Weights of a small GPT-style language model, trained from scratch on English Wikipedia.
Size: 15 layers, width 96, 3 heads of 32, MLP 512 squared leaky ReLU.
Training: a variant of Adam for these matrices, 87M tokens, 10584 steps.
Each number is 128 + 24 x the weight over the matrix's rms, rounded and kept within 0 to 255. Layers, rows and columns count from 0. Numbers have three digits each.

# layer 10 MLP up, 512x96, rms 0.129, rows 64-136, columns 0-95
082149139164137133098154127168141127154143078117153119150132138120120112112151136110148137103122144144155086130133145112125102123085114099145143125129148101138157081128123161139120150131119119184092152175084103156166149161147096156125100136107152084156113150158154119127120131110139111174
166155119119150097151136153119105143117082103103161092077170121128094161142148149135101135145136131143131161128118131129171118106141118145152153119148131126163126138112124104118116125143112131102122106106115109090086110157167133148116153111146080100130146139115146130190105104157099132106
082100097102148151136131164107105117128110156113144154119140103135139159176129119127129164141105155092119103137141109155113109131160126149141093167129113102115136123137134126116121106135115089143121096081139129114179119135133136170138125099092093113155129139135137138109122117133154118124
176117101134130115107157176137131128095117165146137124131096133095137144093134127110122116133113077116155132103111124161128146135090075096125142113142120119144132117112130115169093146119138092084141144121099128136123113123098077123116120133142129092107150135150120100132103166139137141121
132136132102093133128166181140137137156117145154137112107110151161149105097188129078108121076165117084111123124125134126124154141103103156126158154149090142149114155127095111122132104127191101139087126075146142090155136143146095124145150106159138081160135117150156161129127157153123117144
170158138086120123149127106139095080109078091095148105077129136133144142117143146178135152155179148128118140115148117140146143094106095086142117124137092163149140126144120122123135128102118141111139119133114098084159101141122138137111099122149095098114145151116139118168148121145135097137
152102120114136181133174181105171172122158124131141084146107107106106092168138140123137121077151146086135150148143157120124101088141129157133142133109110152151115133147098102128148124146101104108133138177150156110116136107143159162123176106114127140123121114102116150152144148113141115158
116122122169090141117141113125085115161126106165138172153126101155122141138116146142113147103072100100165139111130128182135163143077119151118146144108112137169123141138139147150122092170112154102124115115122170110168108141084126116138172181137183127106118116124161141131119166167096076113
089097197193169151151093123137138101089081158118194134115148109152146131104103125102151116122123128150176230095154067117109143136159155096164159091109130128140166159129206112101092124125081137106143154167181083080149160147093147089155090209089154167102147108101129131148148158091146110140
147132139129188156093156116148142157099157124111137116115120152178115160106135090119153082148111118109110161159116102169148170115154150142156128151125113137095119123098171156122101140168129111097114123143117070156124134106133142128095134129161137082122081109155126138114096139129141138105
138140114142120118118116095104117168140143182135153111135148143133151165121136072113132156117145113108117105110099108080114111149145134173133136108140171122159091079162120140113130137118100133118116148153127147111129121153080122094097150120098130137137140109064132103157153135109135139137
174182152134167133065128171113150106109084111111135145157166094135102105099151101123100127149189149098132134154106123123156145118097127096132145103155106160122134156077147165135134139153163141132126150137155076130097129112117157099143135097124090106141137138090144122154132153112152131167
108145115135165167146113096108124141125123112123132119106173137103120149163165133111101086136117125112138131139142090129154157114092125087111092133146116152112148108124104083193100106154153078158131138132112087125138131177111133138125129098089130136138105127079125137111142152147104096107
115150179122115118147107151133148155126117088134141145158172104139127092127109127140125102123107108119089143107133118159138147178161161129115147117119072160174108124105127159140161086118166123112176128139135145115158159096133096111139129159129106113099142120105105131099112143145118123180
146121107135135135145115143132149174118137130163121106123124132145138118153146134113083087138090124106117109162141119123139153129097077148144117168126104116118136132114131168174102126095200132121136112101115136123158162159136089162134138148080129115130132139153132101098139100138113166133
169134155121153089168140108137134107140098125174137089131131152115145135124090124170118092120121152080113128084144156152156137117115118116153170117117155086116196151172122179118143133115089163110125127076130155078128116122161159116178146142105129111076142182130156136155121096142150143116
112126114146165173128147146148109134104130110143132156133131153150113101107137153185128084094088119142137130122117144138133134148122078121123112110087110138158108117173147134111144115142115132115156184129159144114144145107096099140087174120090143121145157127146178151114115133093099071150
091110117136154154126146114117106113096181111158120091150126114145121071147114147179116124147105107099111150142128157159146186121120132144144139163124111114145165166109156166119121093158122126163119103118156131128121157125128125165156116123122145124094087151139135132133114106148148144142
154114088113124131094155126145095179140129132148118083119145113139149125121113142144169121139111078146123142063134131093138159125096138177135138103132121143098103166084188141115109111134116126130103109129114162155113106154149080090075132146162119117137155120130154148140157117117101108095
165148106160089123120161135109152130124166123093135136124116149148176104133067136092137135125126088103119124115132104126192096108132103170129148133124109138132117114138130150165144101107104143108136173146144103159113131115078107141141152115134118129126165123127122158134096164121147101092
107148123125118085137128084128123170140142158119156096105146143105139149118097123124140122115109140109140135130116159154156154091124131109148152159151127135142161180132146114098128139166130132162128159107131106125126104155142116121061136106109148151128116091115127119113147127105149170144
187149148143094134132105116149095140165139130146147134132143107151131110088096122167135113092118120157100120166123121105153114125115125138128139159112094133112100117129130127189158138130141077173104141061150127105113104149075141159101134129119130110147170127127134121111109095134174105123
163106159186175162110127126187156127143128183155151142117069148119136122120105094154117094126087130127124158175115154127124146178125129154139109132108155071093126128147182100134099122164190097104132142086133140124078107163130097154149119148106096169085132131126146082121106120112091117062
161119110130137135137145126134133111122132139133128151115125114132136097122106081111133114141138140102145118077126122156147142093129123111125114124099168127143126126092159087132154139142163126128142117123126112163139161108155156085124109152110136121109167110106140152160111133119133140126
119123159149114114139105121125104140145107173131151097115135161122150165113145128147163126127159097110112159149099106146103129156136175173126113142105137104121149109129130142137153116156141142102154149148141096086139117094168098072188110139127124135109116168101121091112137093124115119093
106100088116126136103139127151133114115159140151145081115129154101146152123128110130139114134181101136093085069179139132120136147100153199141111133116141147145148092129149137151156137150100121100147105126080100101113134118135127174081150157096147131101159094103136131113124135117134163127
091135109096148147119136141143109141128103097133126117106156095079115162125129137125127102136135118151090112167136131177123132126101101142135080120109140135106138118136142115152098147099097121160138090148128151078089144156097107110158106142151123064124191165092131110144107125085140073112
137119148116121126104115172145139167107093143126123111154133163160142119136107141133121104111106133085127125101151128142099138140114098163133136124138134133121086131091121106116135124127125128144083086116131136131122170086107095116129137108146165162141182103151132082128117154096185124138
133107131141207132115079109128119119100136124179127087146152173149122141142181134182118169124159168143134175126153095072124148138117115125121119193122086145133114125142141142077121087103134084141138161131142102152170143140143148131120138142112166117135118135117143115100147112106121117128
201146159124125114119140139145105101097125131106144119182149103127141120180117138128120076100088142105107086169096121136157159097124107117138130124117134098103155131124156186113133126175133107146117117123109071118105121168144107163145148126144114137116097144140112130121126184158141182127
114137121141157149115162146149151123124150117091166128138145143110082140127090106130096134118118139130125108176116096169125102075119101178138143123112130108115145157138124080149177132138106198149128140087108125172079166146179192133120166152152113147121098132103128107139078094129102109135
103096132071121145157122109132129135126153108087130136116114137129123166134103149120099136115127104134123146156119114111135164088066129132122101110091141166096153092116126141092127121126102098109106097146122130085140114114135113139114131107144155100133142149094135084108143135138140158131
125114148120123102139137096101109164133138128122149104122105123118090132108137104092192114150141101079074134111158114139154108133127145106131101137145150154097113095107144107085141108141155136105096125145156149133107154128098126120121172083136133091136129155123147115169160103140109121133
172123107118156089110096077127171148115114167172150082187138102119191095138145094130130077071083116124106133144094146117091121117116119122126167126145146169142112159078137149116147125111130156103125118108124105123111120082094121163116078134132122145152088167111139108144053158131123100173
139114125166164155155149139109150141138111133094156158108145135134114163072111151154138153126138094123125151134149127166145122129132143138123138078114160119126142139111149091132151149113150106117138110151159115117123106140149121118156090098102140113152146131092112129140124143125138151120
072149136093145167116163139142132123107146126105142118151148094130099164116140156162143113116123119118143120135144123131146156148118123125137144140125138134137148113127146137169097110110129135110154081099145181134094096152115124099098076111133130125120083142118113193146097139156105096115
166153129104161105167116122141141093135174128150158124146090119104066129149135093172124180127172135143109084124088107105110122109106086172118119146123153122102128139113121147160087097103102131148158143162131112090119085114125115168147098109143089113155099124136137153122132116115154101154
163138160119120120118150131110111137136089116102146138171108108154121172126139140160130128120119129127161096140101129116139098151138096132139098136133154128131117132126120144138121140105152126130121109123134172150159112157111134112092099133180155117108134131158131126130121128136130145125
115126123134166136139122146142131102101134153126128135142116102091086131148151133120173160126146127127151146142134119124129122100106134124133162130116161096139149142136153111118113117107128124124150150109084126120095172094148128132119131178106135086125149097104129130175125146127119130111
085122131121116148118151137141125114133164096136118143116151120115115115116142118155113126102118106136121152134136133124174140093108084172145164129149115101153149173122149137161098093116133129132142149137135123072102128075098122141155137162106134157089100121155143093135166173144084138118
161125127106155134145147143128121147092151158146139133088121063156149146139114090148126106127121103121118116144146140152129096131097134132121095063102117123131139145116138077131120130122131163134083137112125156144156096124088151123107164137123150106140133104077118115157133127122144126143
110162140145139165146128110154128090104131142127142110086125108085137115126164102128067129125110138100120092117116150133125147092157122135125119136082092142135158183134126148099135112138163107169106141111163162099123146104101137099073151154102111152101101108124123162122067112136096103125
117144114107121114131148094132162100093132155113141177095131124136156127098097118158157155113137141102165136113100124136136096079117165122127151140166139060124144111086102143097108123119150096129147187137108147139097139101127140164117145146157121102157090166119155118141109126154123091138
128146142117138137137135092110136116110142116097166140130165124134128088125137078162136100126167063120127143110105150123087161095109148119146108103146116171094125107106166104144119143138124130139117106128124100178127097129150074158156140118113148145151176127143142137118097094113140134104
074128143130162120139129152146148111152126119146135112135136140130089124118161098164130133119110096103099097141084172158154114121176126138109158139113139111116170171104150157176131126149117070101140118163135102138124130124113123120170144096127126143180084105109115092148104163140116115144
126127119123133162132093099132116131144158117113140110107129134173166152174084101167159157123093114112110134119132154154112095118137096136121128164159147098118147150117141106096138069152106144168143168170130138128106114154177106076158096095120168108101109132141132138088148146125125159202
141123080133141141151133133130112151118167053118144153168112113131133113163122146094135106058141111171182138100121111132161126094127101163132166147164101173148124113109083103122154127117125122117104121148129127146109099145156137173102170108171125182119107117125139090113170113122148095185
106149128142092074137192143133156177092138134124139120108128142112064098105163144136155078157147088161149171092124105129138148130107144140148118125182183128134141128152165092166146120098140096093138138095161189160100126082125162116141124108093119109138132122119117116124136111139159094118
106138124109170172184112148159164159132128146150131108125128132149103111100145157114114155122095122104103145125120110109140179115138142109109145085137118159146138186125128123136157079127160135110167139074109110117102130113126111151120144161128136101108138168112105132130149122135088127124
151173116125160113098129117149129144097122091131139127131127134147110097133153111143116139124126116125115091142117133138157103128121146173136165118159132100085141100171097086150135099124099133111146170180165106149132112121138101093121096115107142142120119158090148146131126165139121162120
164137122130119152091132124180154132136114138167160121137086117141111150113124161078122109131139099122105129140111128121161125130112104125132123179159134123145108071119124096093140132171100096140163112202124150151156138124147166139125102143116143142143185079160157120141142105120124166155
169116145110129107158174125139140168162127154140144153171115103157149097126151118156105139071150134141153110123133153112143160081074088127129108112104108116196119159096099139110097116147171137138162150128143155144151124115121085126122125121097170123099128134145125157164115164139114099131
120111109146139108126125099122106149089082096127149130140132138116137117152120110124106147060146157085141147085117118153106150138067080189135170079142132185170092116134140091132116133100119072140117162118105093131140123130140179115134116167158141061132152119141125156133146158143149068146
115146151132152091129137116086138142109122171087164079109085123130146131110138145089113123137158114102139128088146111120148101141110164156127099093075135138154121057151146137126175120154102104103146096120076142100126111146141130099131117151167130099115147161123147153103136214098135115120
144145104112148129148163109125103150140144089149151128151153142158139143099129112138144105109124106146108118138122118140122164104113145090154122154147095127142153137128122087123144137154131125145165168139138089127136150113118115116149109091141109084118151104142111099120118119109142123166
098119109124167097127181112110147082141150089116145112094159121128148116098121089119094123137155119131178125148130096163116112120113068156136149131183108120147158145131120120106137123126107121098143092155130127172139145142135128118150144170099165127129061131066161097076139144160104111132
118124114152098130160184125104096127110130138138137123162095127139155141166138100148134129157101124134094125131096121108133131187097096105129147151111150127156136106145146112117076078121104144145130112164102119123167112122066118120116166131105119118115137177129136120184130120113097160164
153103123128116127123145128141132142104119103130144073072158158110165155091122153107122125103158149134117099089140114125143101108100130117129130144124185095126128123094150103172132127119129110128174142175102150123141107168184071079121103105119108093144168095128134146128095117141134144125
122175120142098148082145101121130198112141116114123143113110166119141146141131137127151109146149168139115155113117089147116132124111108111134091127172125133127117117149134122155141136078108121110097109132145090171097106096167111118161124136127116065123099140154122107143133162119114158175
117089148101124121120121099121140128131119098114145088129183082117145130124161093139126161160143111124120101117132153126117113098113174130134118124098133091143095165116122110132148120062070137094128160143138132105176132137127088141104129150153148145079134146118135104158160116142139121125
132132122129162145104114099151122134105109111102124136097144110095156143147097126110095113124177130099159092150105189077118119103089119139142113094103114150096125122114141135121105117095107144143128101124193124097133100098125128111126140115098127124092144116156142122122153081084151108107
190155137146147125127153142152134166135141138101140153115143130143131125125106101084125169104138110096143186120111104183152101162083117096133113121175144136104107145137116073128140125155187109140118126111156142142109165125116106092104156138132094129122099087150134131111110115096113097184
168146133131135132109153135115164126154177111106135115113119159157118117111132053156109117119081153147160089131117108147129172104118114166125154144135131090133174127152160122141098122145192118137118160142108108157142115130119134187116091155181098135121135125125122117126169127180098124152
115114160150143124126133181172114141179118151146121143113173161115178136150130163134132129116134126158134135111125156156122155105145155187139146150157118143105084170116146113116107061167110085112092142105165163111122128156113149108144115100175127130132144115142165163123164140163126130083
175146154119112184114146151189150109137099106125136117099104137099129118145154132119093117104120130088158126151173070144096123125106103155121119139117140132177138132109118069130136156112129122112128112093109120127098119097094120067139127107168148149133161123152178145135124094150105106170
117132144163133119106107118150164129161155159130122131085133119130144122140138137172170114117106147139111134132114119106178164139139168139152137171115111149136179117124133095153159151126134101115143124127153105106143129079144144107168148128176113106166081137123106125155129139182121142122
144131078122201165126078119124173197112135111155132118097136156152115090075106109143114083120107139114121142153103157158160157131095086100116161127159168134122154149098124121166148135116173143106157102130147110163078162139153152134142114107099128118133144119133115130088108138171142061145
142086074117170164102152123095142130101121070122175116132159163197132176088126146156104147107134124121082126094117124136078160140129128090133155137096120146164155154125145083086093129095103123145164134115139146136124143086164102144146141082100131088150173098146133066180110123097148134163
087140150145096103094161143102155101108142079123145121120137124113138134149110146122137114138127135123147149080109150107145101100136087108134169127096127124102158131138100147150105108091112102123117117118113104154171099127172119089109138118123118125123139134108166162107131136123126173194
162107134120148093148158137140167133126134174153158165131170140145139093096139135149117124140148104151117129137117165107125104154150111086133077124110128158108123127120137148076152092117152143102115128139120124152135154095151091094107121137137117117138130147116168107138173107121114094141
112137134104085123096114079155117095097145164120130128178165143116133169129051144125146086129174129138147144131128160103094128100113164170152121155139136149200103092129111150142144118093103093120116162106137113115157132147145127136120101105116093127125124200102138102152140138139123143095
108116086131141143164135118134135097129102154161144081130159108130130123130135133130141167100164091093131133118131127121150159111160130127139100142123127098076136091123133114140159126082084145113132126119136141111175115142162104113091092126188125094111140162134136101131137165117128115087
153134142116165125073136130148101144167152151134137075123121146146097142183122119120151169142078164118074108156132156151112163078130141135123129104160117138115137124138157123116143108168121101105149120108149115107118157113122105142141167107096129136116129097156139089109161094155170140111
# layer 10 MLP down (transposed), 512x96, rms 0.113, rows 64-135, columns 0-95
136095117150121126140109119166116114132137129133136150137147137081143100141144136116135155145109126148130125159090098102132108144100147080155134138087144121129130115135136069130141169138150166156086153186159105138133130183144119101122074110156166138172115118129152170111130129101138112137
160114141110147137173147095109106125136133142104148119067121098116070138134110122150156140098115124164110142137108143165171114130139129121113118130113162131108123115153127102146111119135127153146102125103118119106097140155195113140120147083129098155119085136097172110155142152149124165113
109174121141128145135162104113090132109121143128119117108149113098140127105134113156119161159114087145106103108101141107077106089118119150136119111124104117116129171102089135098149123138133156104073113148108132118107134117128153087126143118154117126122111148109143107110135125141145105141
109115125123114152144124118146122151115140104168121155099117096080098072119102103140132127107095074094131099125140122131096140082110147118128112127131087152139139136171131142121155143107110141105121117125133102157159127113129121112108119137167091154128139119136091139130100158144117098130
132119114116099119151125130107171118111187139087127137113141097077127150178129165179139144099140130097143100113128068137129111139132157133108114101122116111102117147118169158127176106091125120120114155102092132089104099088124127128100142103130124111133090137112141151131124113151166122135
137123138094159101139106111168105089134154141100140119112147119143116111093147131145131114124118135165142149115142126137144125116164174174121130156135141107096132147055108127122124048099157131086130114127154121184139134143130123153138143120102123153144079135138158132144141127146129167096
180123170136133111100103134135128129123144113169143137113119138076109168049148099107094080130113155139127107133127148101137146136132184159198163132102178147132134101110087133118124118158119126136112120143146142119157137154151106065112127124115114148120142109141116140145126114122118118114
142140123108092118077110105112128103192150077176060085134127144121124068132102113138098107128152117125153156127141120116132187134139176143090124109102162160096109124131124155134132086147118171118133122095150138099136154164105149157123110117119140114125096122140145115120131117130098109115
122103111105101181137101168137156088098115129160106082115080131163130169099169133134117100176139140135090129097076113077093127145126097106090147123097144142111079136138133177095102135072161099129102109117100137133157118123097111069134095100132108094169131124049090173143087135160086064126
115183138108125160096117093065143132119150141156131153112129120116183148156111121093125111139115159124113154142141096141100104136115138161111120109158143142110148100098152128113080154141149095115091149141122122112133103179118122084149150124126124174117102141119086095099126116110125122140
134111132160093116138122128131129152131128189104102116126153119124151089125116100106151120133114159139129143152112088067123148150156117132134106104134156103159122112123111193107125108124168118127098145141124121135141120167104140122125167098086110084121136113155119134141146178169158143163
127162157148124159077098124136123118102140135111067125127129125112152120146110108109136130155126119148114153114116118118089138126152158081194136132111093109103098160113163164091103153148151077122138145136146120142113138117139156109121134114138125151123131159190234107108143111104145119116
124153118145116137116154107145134134107118130137046104132125139152102115064102090137144140119106126125147135156141131138124111140166073132166145121140096150140144108125083107086149121087118130111121109119114140087126157092135170143135143125151134114124148143150083096179114109128126141138
134109156133115138099142108146096116125114164083171149179109158125110114128158108110127104128144163102118121183108140109136101111095126110086143139146124106133139107150107141140168160174127122139118133120084136154096102156132130170151107113135128161131138147105118110141182109136128114125
152139175145159110133119122098131126105098152085156111118114096119109156105118096141139116129119128123146133074121115138130132158145102107157133115119145123162123145127103117163095106102106119135131097135123135101093146109195104085139135104151142104130122137114210133134150131121131112116
189125166119152119136137096122125155153128149148115093075123166151123096118099147126143101146140131159100121110136115156155112133093150139107167147109145068142180163180121115158128177115147099088133109141180119129123091069146122126171142146125147094107139134141118137135133101136110150127
081142161127165107146116156115141133144106100182122122124141107135142147129090179146102133139189163142114115147125134152157149137151164128105154121116124120129127151114167135123117168109183122147162155147091149082114117146179146110163169110124147110128111125159112130152140155120127115138
113100111113111155162100146140121136115133170130072078124114150139100081152108114122132121160143128104117121119114140100097139130129100135161137117143162139101128134120135200117113144104149098099124087126119086123122132132190139130131094122136103083136157134115210134142129117104168138152
120193128122142104101145124095104154127102123104009089134112128140132147125149161140146132134154135149141113117129150134133110099120103122083127115118093113089124112178099125096132114128119120139129083167152155144103084135112133156105115142120154136125134117183159104127105148093135138128
128104124119131128135084107140149141151155111130148139122150096123153131143155079153121148139078136176167149122144172154153141158136166176134126112103141124112153119128129117118100127114095134161126126135163123120187169137122115121157097118096137127128109100104146124165136118090117146139
143102135130091152114130129122137121105127122113091116123122136113125124171105138111122088127141143134121133146122125114135104125146109176027131104122111201148129155157191124126140121100138162124114126123114098170105112156109129118121127152094139120150107111120129122137138149153088147138
122092127171140154119128122113178137090121089096148130111075132075141142117118129126146120173137137110115110098130131143124127125167126131172119121189124113142123139138063093135081142154128123122128184101122129131112116104122165135135144139116168124134095129168106139122173178120129134112
138104136114146119146119141126096163135148157134140164120131125115142129140120106148108098129126106150083172145142148150094152165123140125148127134088155103153098128081096124155128104160183090101112134110145130139141092139160114158188178144142141128129142147144116154094151024126119110130
109134109094105114099104098137101136092110132102111130096156114109133181132144130162107129116101097149117128122123113151141118152124129035132148109108131113111124128147132138126127103118124105151118161115114140122149141119152157131137152116123159128106119117123091133107117155153124138149
145131088123087131146153107115115115152119145158144085126090153133158080086174122103172164135135125130108126132144123121133105138126132167142133121096095131119167130093117128123110186106132119105120123144129159135152107109154135127153138114112145127102096185158088114148128087134122075058
111163094147152096115105130174161124123098143107083127152154137107131161156125159122154147131178160127175126104176107151107120143145123118155116143110106136119134113117109174104135139140097152136105104107110145131145160134084118124092134134132109127108193129128133152086112114142177186155
116138107107117093157125144100096144111109091108078118104117130123114126131142089111118132093114106154076131102099099078140193141146141111167140120089121095114082115132125078091106125130164100109138112137152114122147097126131118158118124121129081121151134119095084149152125148161113121124
120100152124125130119157118128150114113131123123167151125169110158124122096127139104092143107139109106147132101132114124139147111086123144171127151131115097135140135180083089133126106108104156127120115115120138143158142141106181089131148141098098127086138105150098115167125140141166132177
132088130148058101167121132112140147147103125098110130106113087138123093098061095103117077131119139101130112137116170180145141109127142141071129109114148094138158133129100124124135111126126142135106122119140067127112101144094146141101110114150117128134104141118160140147120107124154149151
106146164121143139106190128098130130126130121117160114119125143153089098089132105119123100162123127096092111086150101125056102122103117127148138120167096161117089099078148090135104151110145119107117135136140109148155109178129150122128114156137133081119143150137089161148142112139157164142
148114107152126133121113160134102127167158117139150075118123078117108148091104100141098140172102143106118160174139146098128065119173131121145132118148104166110128088147143073135141076129153161157134107104153106143099138093119101149115126127168111086115117147109137148105156127111151188164
120113127153128171144112120178131095099112121102137123147106153122141159133126095137125114133131106124140128130124112142127136108138130118074131140162139109136135142132113087103133083135165143135164120084148176093152119129144074156155083100107110147142155102123104155176095117141120137140
091142111168099131179119124134129129117114125138127142107103099123126130122140141117148110157138124064121155137108113136183101123135144074148112101181107146133117142130156151112106064085165120153097096107146137156133180092108122112094134102165129128116110161118121173156119165103118126117
136110137111140139122150131150102135124176118153123134095116118120173121113116135121144110136049102145119118138154135137148069131138105144112107178117100151169146134108137155120165104095115128105171099089148102136119165132164127167131131174094145141139087161135115163113125131200130085081
131177163123154141122128116145113159138154131115169127124105112184143129095149089136110175122127151140153130100119121106171141103099127097133149100133131128165151144121121090140106120117115123093093131138107116099134116108128122095130127117123110120149122108161121104157121131130155116119
144091135109122099119146129126105136131123121145155106149101132160148140141124078139147113099151133127159153140131154166105128092123105132120113151152166124126153118151142122144112111139128183119151147155128159115127119140126158126146108148117169155139139115086010118147131100107151152150
110084134137134116146120150140136164146125136120112121117131142130159095141150103099059155132132143081122142103147154155139136178171142119155108120086104085143130135126138092175170117120149105162135109117133094123131155136121136085129127102104080093104128111111129135099107118130093126161
140125126107174162145143089117141157114126161157191158140136140128100093142084139154138137140101133130156129129145137148086153141142143125159116120101147137094148138128141116120157122119134094116136136129136109122140150148068142156100153120138169116127114126114148107134142131171125107150
134123116122155106121148102105143091116123093063174144091128135144120156121100151134156157106136133116133117108147099143143106144135121146144128132098138141099133113126119101131121148108150093165096099122148127151133105162133111130142099140130102132114117116138120181121119151142090127122
109142105120159144131149139116144134109120142112112130159102136131133133175105103119109147110135140151131103126141087131108180144110136096057099103124170111119108128107088137123131130120144102179140132135138140127135130141128172122129161090175111087123148101124108119149107096127133116148
109128104128141170124137164146129102101141115111098135113146115110117107121101137119084162107147129150119144153149129110143132154122138133131125114110106096094130104157132099110080089112110178109153141124118146142133134125160105126178082113124086128118095168151115116111134130137148135160
167083107115110118092185144096109119104116093145127141158148153131138134114104122101148148116160110096105105084111152125109115110115130127126121123186146137131122114171115098122138166101082152127166135091136142113131108112151125156110125142108140111156142141141107145122153142115115183157
140111138148153117147122144142092144153121103116100123123147133131114125121133206091127112088122116123111094152161124119109149105102151148130102119123103175140140123137150108128136113144061151160143138119076110148133103097112111097118088147142082107124182108133120118142128138127111148142
132155120117115146120135120107184114140106141101116155114141110137126129104165124178111085116107114146141131109103151151107140123120160117188097115172124086120147110149144151109124138111099107126166126115100124107133134095135115108145162120110170162159115110144098132138102110122117193135
108104145095123111108129163151142143135117135179094121119107157104166118118105140127103165108170129090151136119105126097151180152150133145050129154138172141137119102072159134150140137099153110146102117107126122133100137176159131156119127139112116099146087126116095130128121136132142126117
130120155104129174118080075154109126127141156131117078166093151172166146099106131189161133131110109086130076106129080120092111087135156126126168111082127092122126133129136142139124112143149146143122132062167132131133112110152139120128118173121127122107093126112104091135096146110131125149
118120165119087147156122115133089124120170120145195123104092157136150169085119132138145179141132150148091144073122155143133103125116113150151124096158202117126104124164121136114111173148113126112095100123154157103161113121167123086150151165106142109141112173164182142102101106123124144097
138129137144133126116145097143100091094158160166156103126064138142159147131129113141143088119119161104126152108139144132148159136157136117087142119143113148138109125104141128085169131184112163115079131142096098168159116107137135125158118089117135181119144158103101151112129173070100082124
151091123178119094094146098108118134111148096074200165123150167126100137149104068132127117113147093173138147119131125117113104139116122121147141129157140131105126097139145122080109174155121079141094114158143136136124118128111123123166121124124132144138110101131128115097128119123160132113
117117110129115111140152109131092121146151118135172074146146140145123142143074104135113121133097106100134111143135165124135162128139142141161106190082127080101131107120122156110139127161121095127145144153136146106108160155178134115119130085098119133140148096122122111090136166132149095125
136128111135127140131102131127178146101117079129209154150133129084116146128132164142067126136141164123129143110100081147159162153108093102186137131135124147070169140121140145090116144113100129148147113145157133109115110127146139139127088138163115094177171131132150157128144132153117152163
124144104145147136068161109121153140147147144149094137143158118128148169096131122129115133111121092125120113071140092139109132154127078135103160137146122122136117146102118126147162097131124153144123089134110127096134118110120147125110187126120142179155126138145069125116150125118137060134
160136140116148152112096093123124139120144122102150109119150114147117039128088140104147143144131097069137113111132120138126154164117126146139075159121121107120123163151141108145108123132122123166178149123131141097044146128144091122103154129110115159116101103102061151136144100134140157084
128126116179112145138117111100100151145157168132127113117084173126125115144166093099122143134119113100154138080154092151166174134117166176113098122088150118137144113117135134132109140156129149127127135086128190148142142143137097103146118128143064115137165178132123108159129196101149105106
147143121131126147120121117148144140139160121139139113117099114123161133147120101138105132167091149120136157102092111114097108096150161124052132100124146121115125127087112141115091094117149138140105131130098144127168125108113129145137101107114160165114115138166128137135132137135142099155
078105125149179107130161107121130088166150139107202108150132140114136166185139119137159129132114157120144169118147089118113153123144092137122153129164120156125123120087128143143115122136171143101111168109139141139163113134123100108106150158096087089129142137144136148135123134106161162126
140158116124128120079131151139147085131134156138072121148139117114136098153126153133094143174122139133101159161164108119141145119120143119136134137136146125104118154112177130132110141154093116131124119132115121116097091157173130097104166151130142077152145121133058112163123123165133157084
154148106126097093132083113124141111128124154120072110140123133132156108112084113124128089123141101107145133106110086125137125151131113083158132108069184115076118117170100142123110134123101169143169119164107136145178121168152130113124097127122115105127114114126114086121137071136145115119
084118116136130126133165142131117136155109138137137141082101150112116107163099146139073102108140143107128083113105156104184137108148118120153128153130151098129140122170137153121092119149115129166141176135108124130078107144139167139150165118135116146151093151092113116112145139120128116102
133132174112122108140122151139134126102135122147095084133132096165141129128127121134105136173145133090137122162126096125114112125109128114126108133091144065117117182118114135125122086099148111093123142127117112149196102111153116119153113104161154145095145140136083133093160141135138133148
073136161122118114114154115152170137151122090121052165135126091114120182115119121100094143139159139138172112156085152118131119118116106132112128157110151184143112098122136138110189087123150112140119134136121125128139126096125119113129131125086115166117143107126146130121110080148137160117
126113124105101129118134131123147092135127113155085120153118112135114131174132097139092111137127113113145101118163151103101166138121160136129163122153111096148151122062128132116171128121127110093153151124152106134107147136165126166165156162182124111110174121130146119106152087121132139131
090130126095144143167156118108130111135110106110106153132152115142140149143141130079121148155146123122124140143081128116135116102094173139132073112119114156148113108139124147146133087074135117116149141133079153082146086099123166102098129138126129162102124121086110107140104126163138165132
132135113127143107072117104120097108132102175106029148170120124121132120144123184127134134117115105165094158153126116060136128107125087111118126142112143085145117128163122095111106142150117099082115144104154122082129107132097124174100137171158124127140132126140185161132106115139135129112
107104143150136162126152129134097118099147122138149144107160144135118157077052128140122142134141132142186081120119119086124143132106113149135178119104128156106152127171135125154193126103135128164144158140150145115124110127157120157142121163125108144149100128091128164090153113118119123151
137133142119138132144193129141115103138125119134032128130115156129142144135153126115150159132125125115097130110125100127129117155134147122081124119148135156156107137097186164109070150159127140121146112105110114133143144137117136107153149129075141099163120115100082107108141098099127109120
123137129140107106133104125147119150075130187148116134167145081147177055129135092168099164157112073136144162087161103086136161130130127103165107121123120121157123186124123136139110091123128114103120117100164092096136135137139133103161119143115151136102110126111140097138110135147128124116
105132122132144132094166147122111151165144119149113120098116159118205177120162098174095140174137131153115119076106122100114167130091099161098098080152171123129108107053121162138147105138166102112139138154132142124150101111114158098105106113162145136148136130126048101159094123116142059165
126123125115130102133082119105115089148216121130103157107124150150119122157089121124105129155117138148124158131106163089124146078137143133128192155102119126109126166176125120174107118134095086144112103127095104123121103155115135108098139125131183105121124097152142104131121093145107119158
104128113153142187139120137105141121136137108131097111135131122117131132143145088171145094076126095109119114140111137151131150156117117111118141150126136136115183129120145094108169091124149131134138132133118109126099129122134117139104199136090145116153110164122117077156131107124155108129
124110113131135155140115139118105127099155137137051164090145120129111123155068161158084131168158129126101139132133120089134143164121144151130119130162132144187153120087117145132118108145150117099140129117111178105141147129114168152150182146123143141122151144165113067153178134154142137126
160124140124090116114164169115152111119127141153088162137126170153160131139139087133141169122162139135103150121116123135123161139169128098092130141116098074077146089118130142097134119115144146078113151117129134154134099142155115173139138112159112125124083125160136104172138144108124099105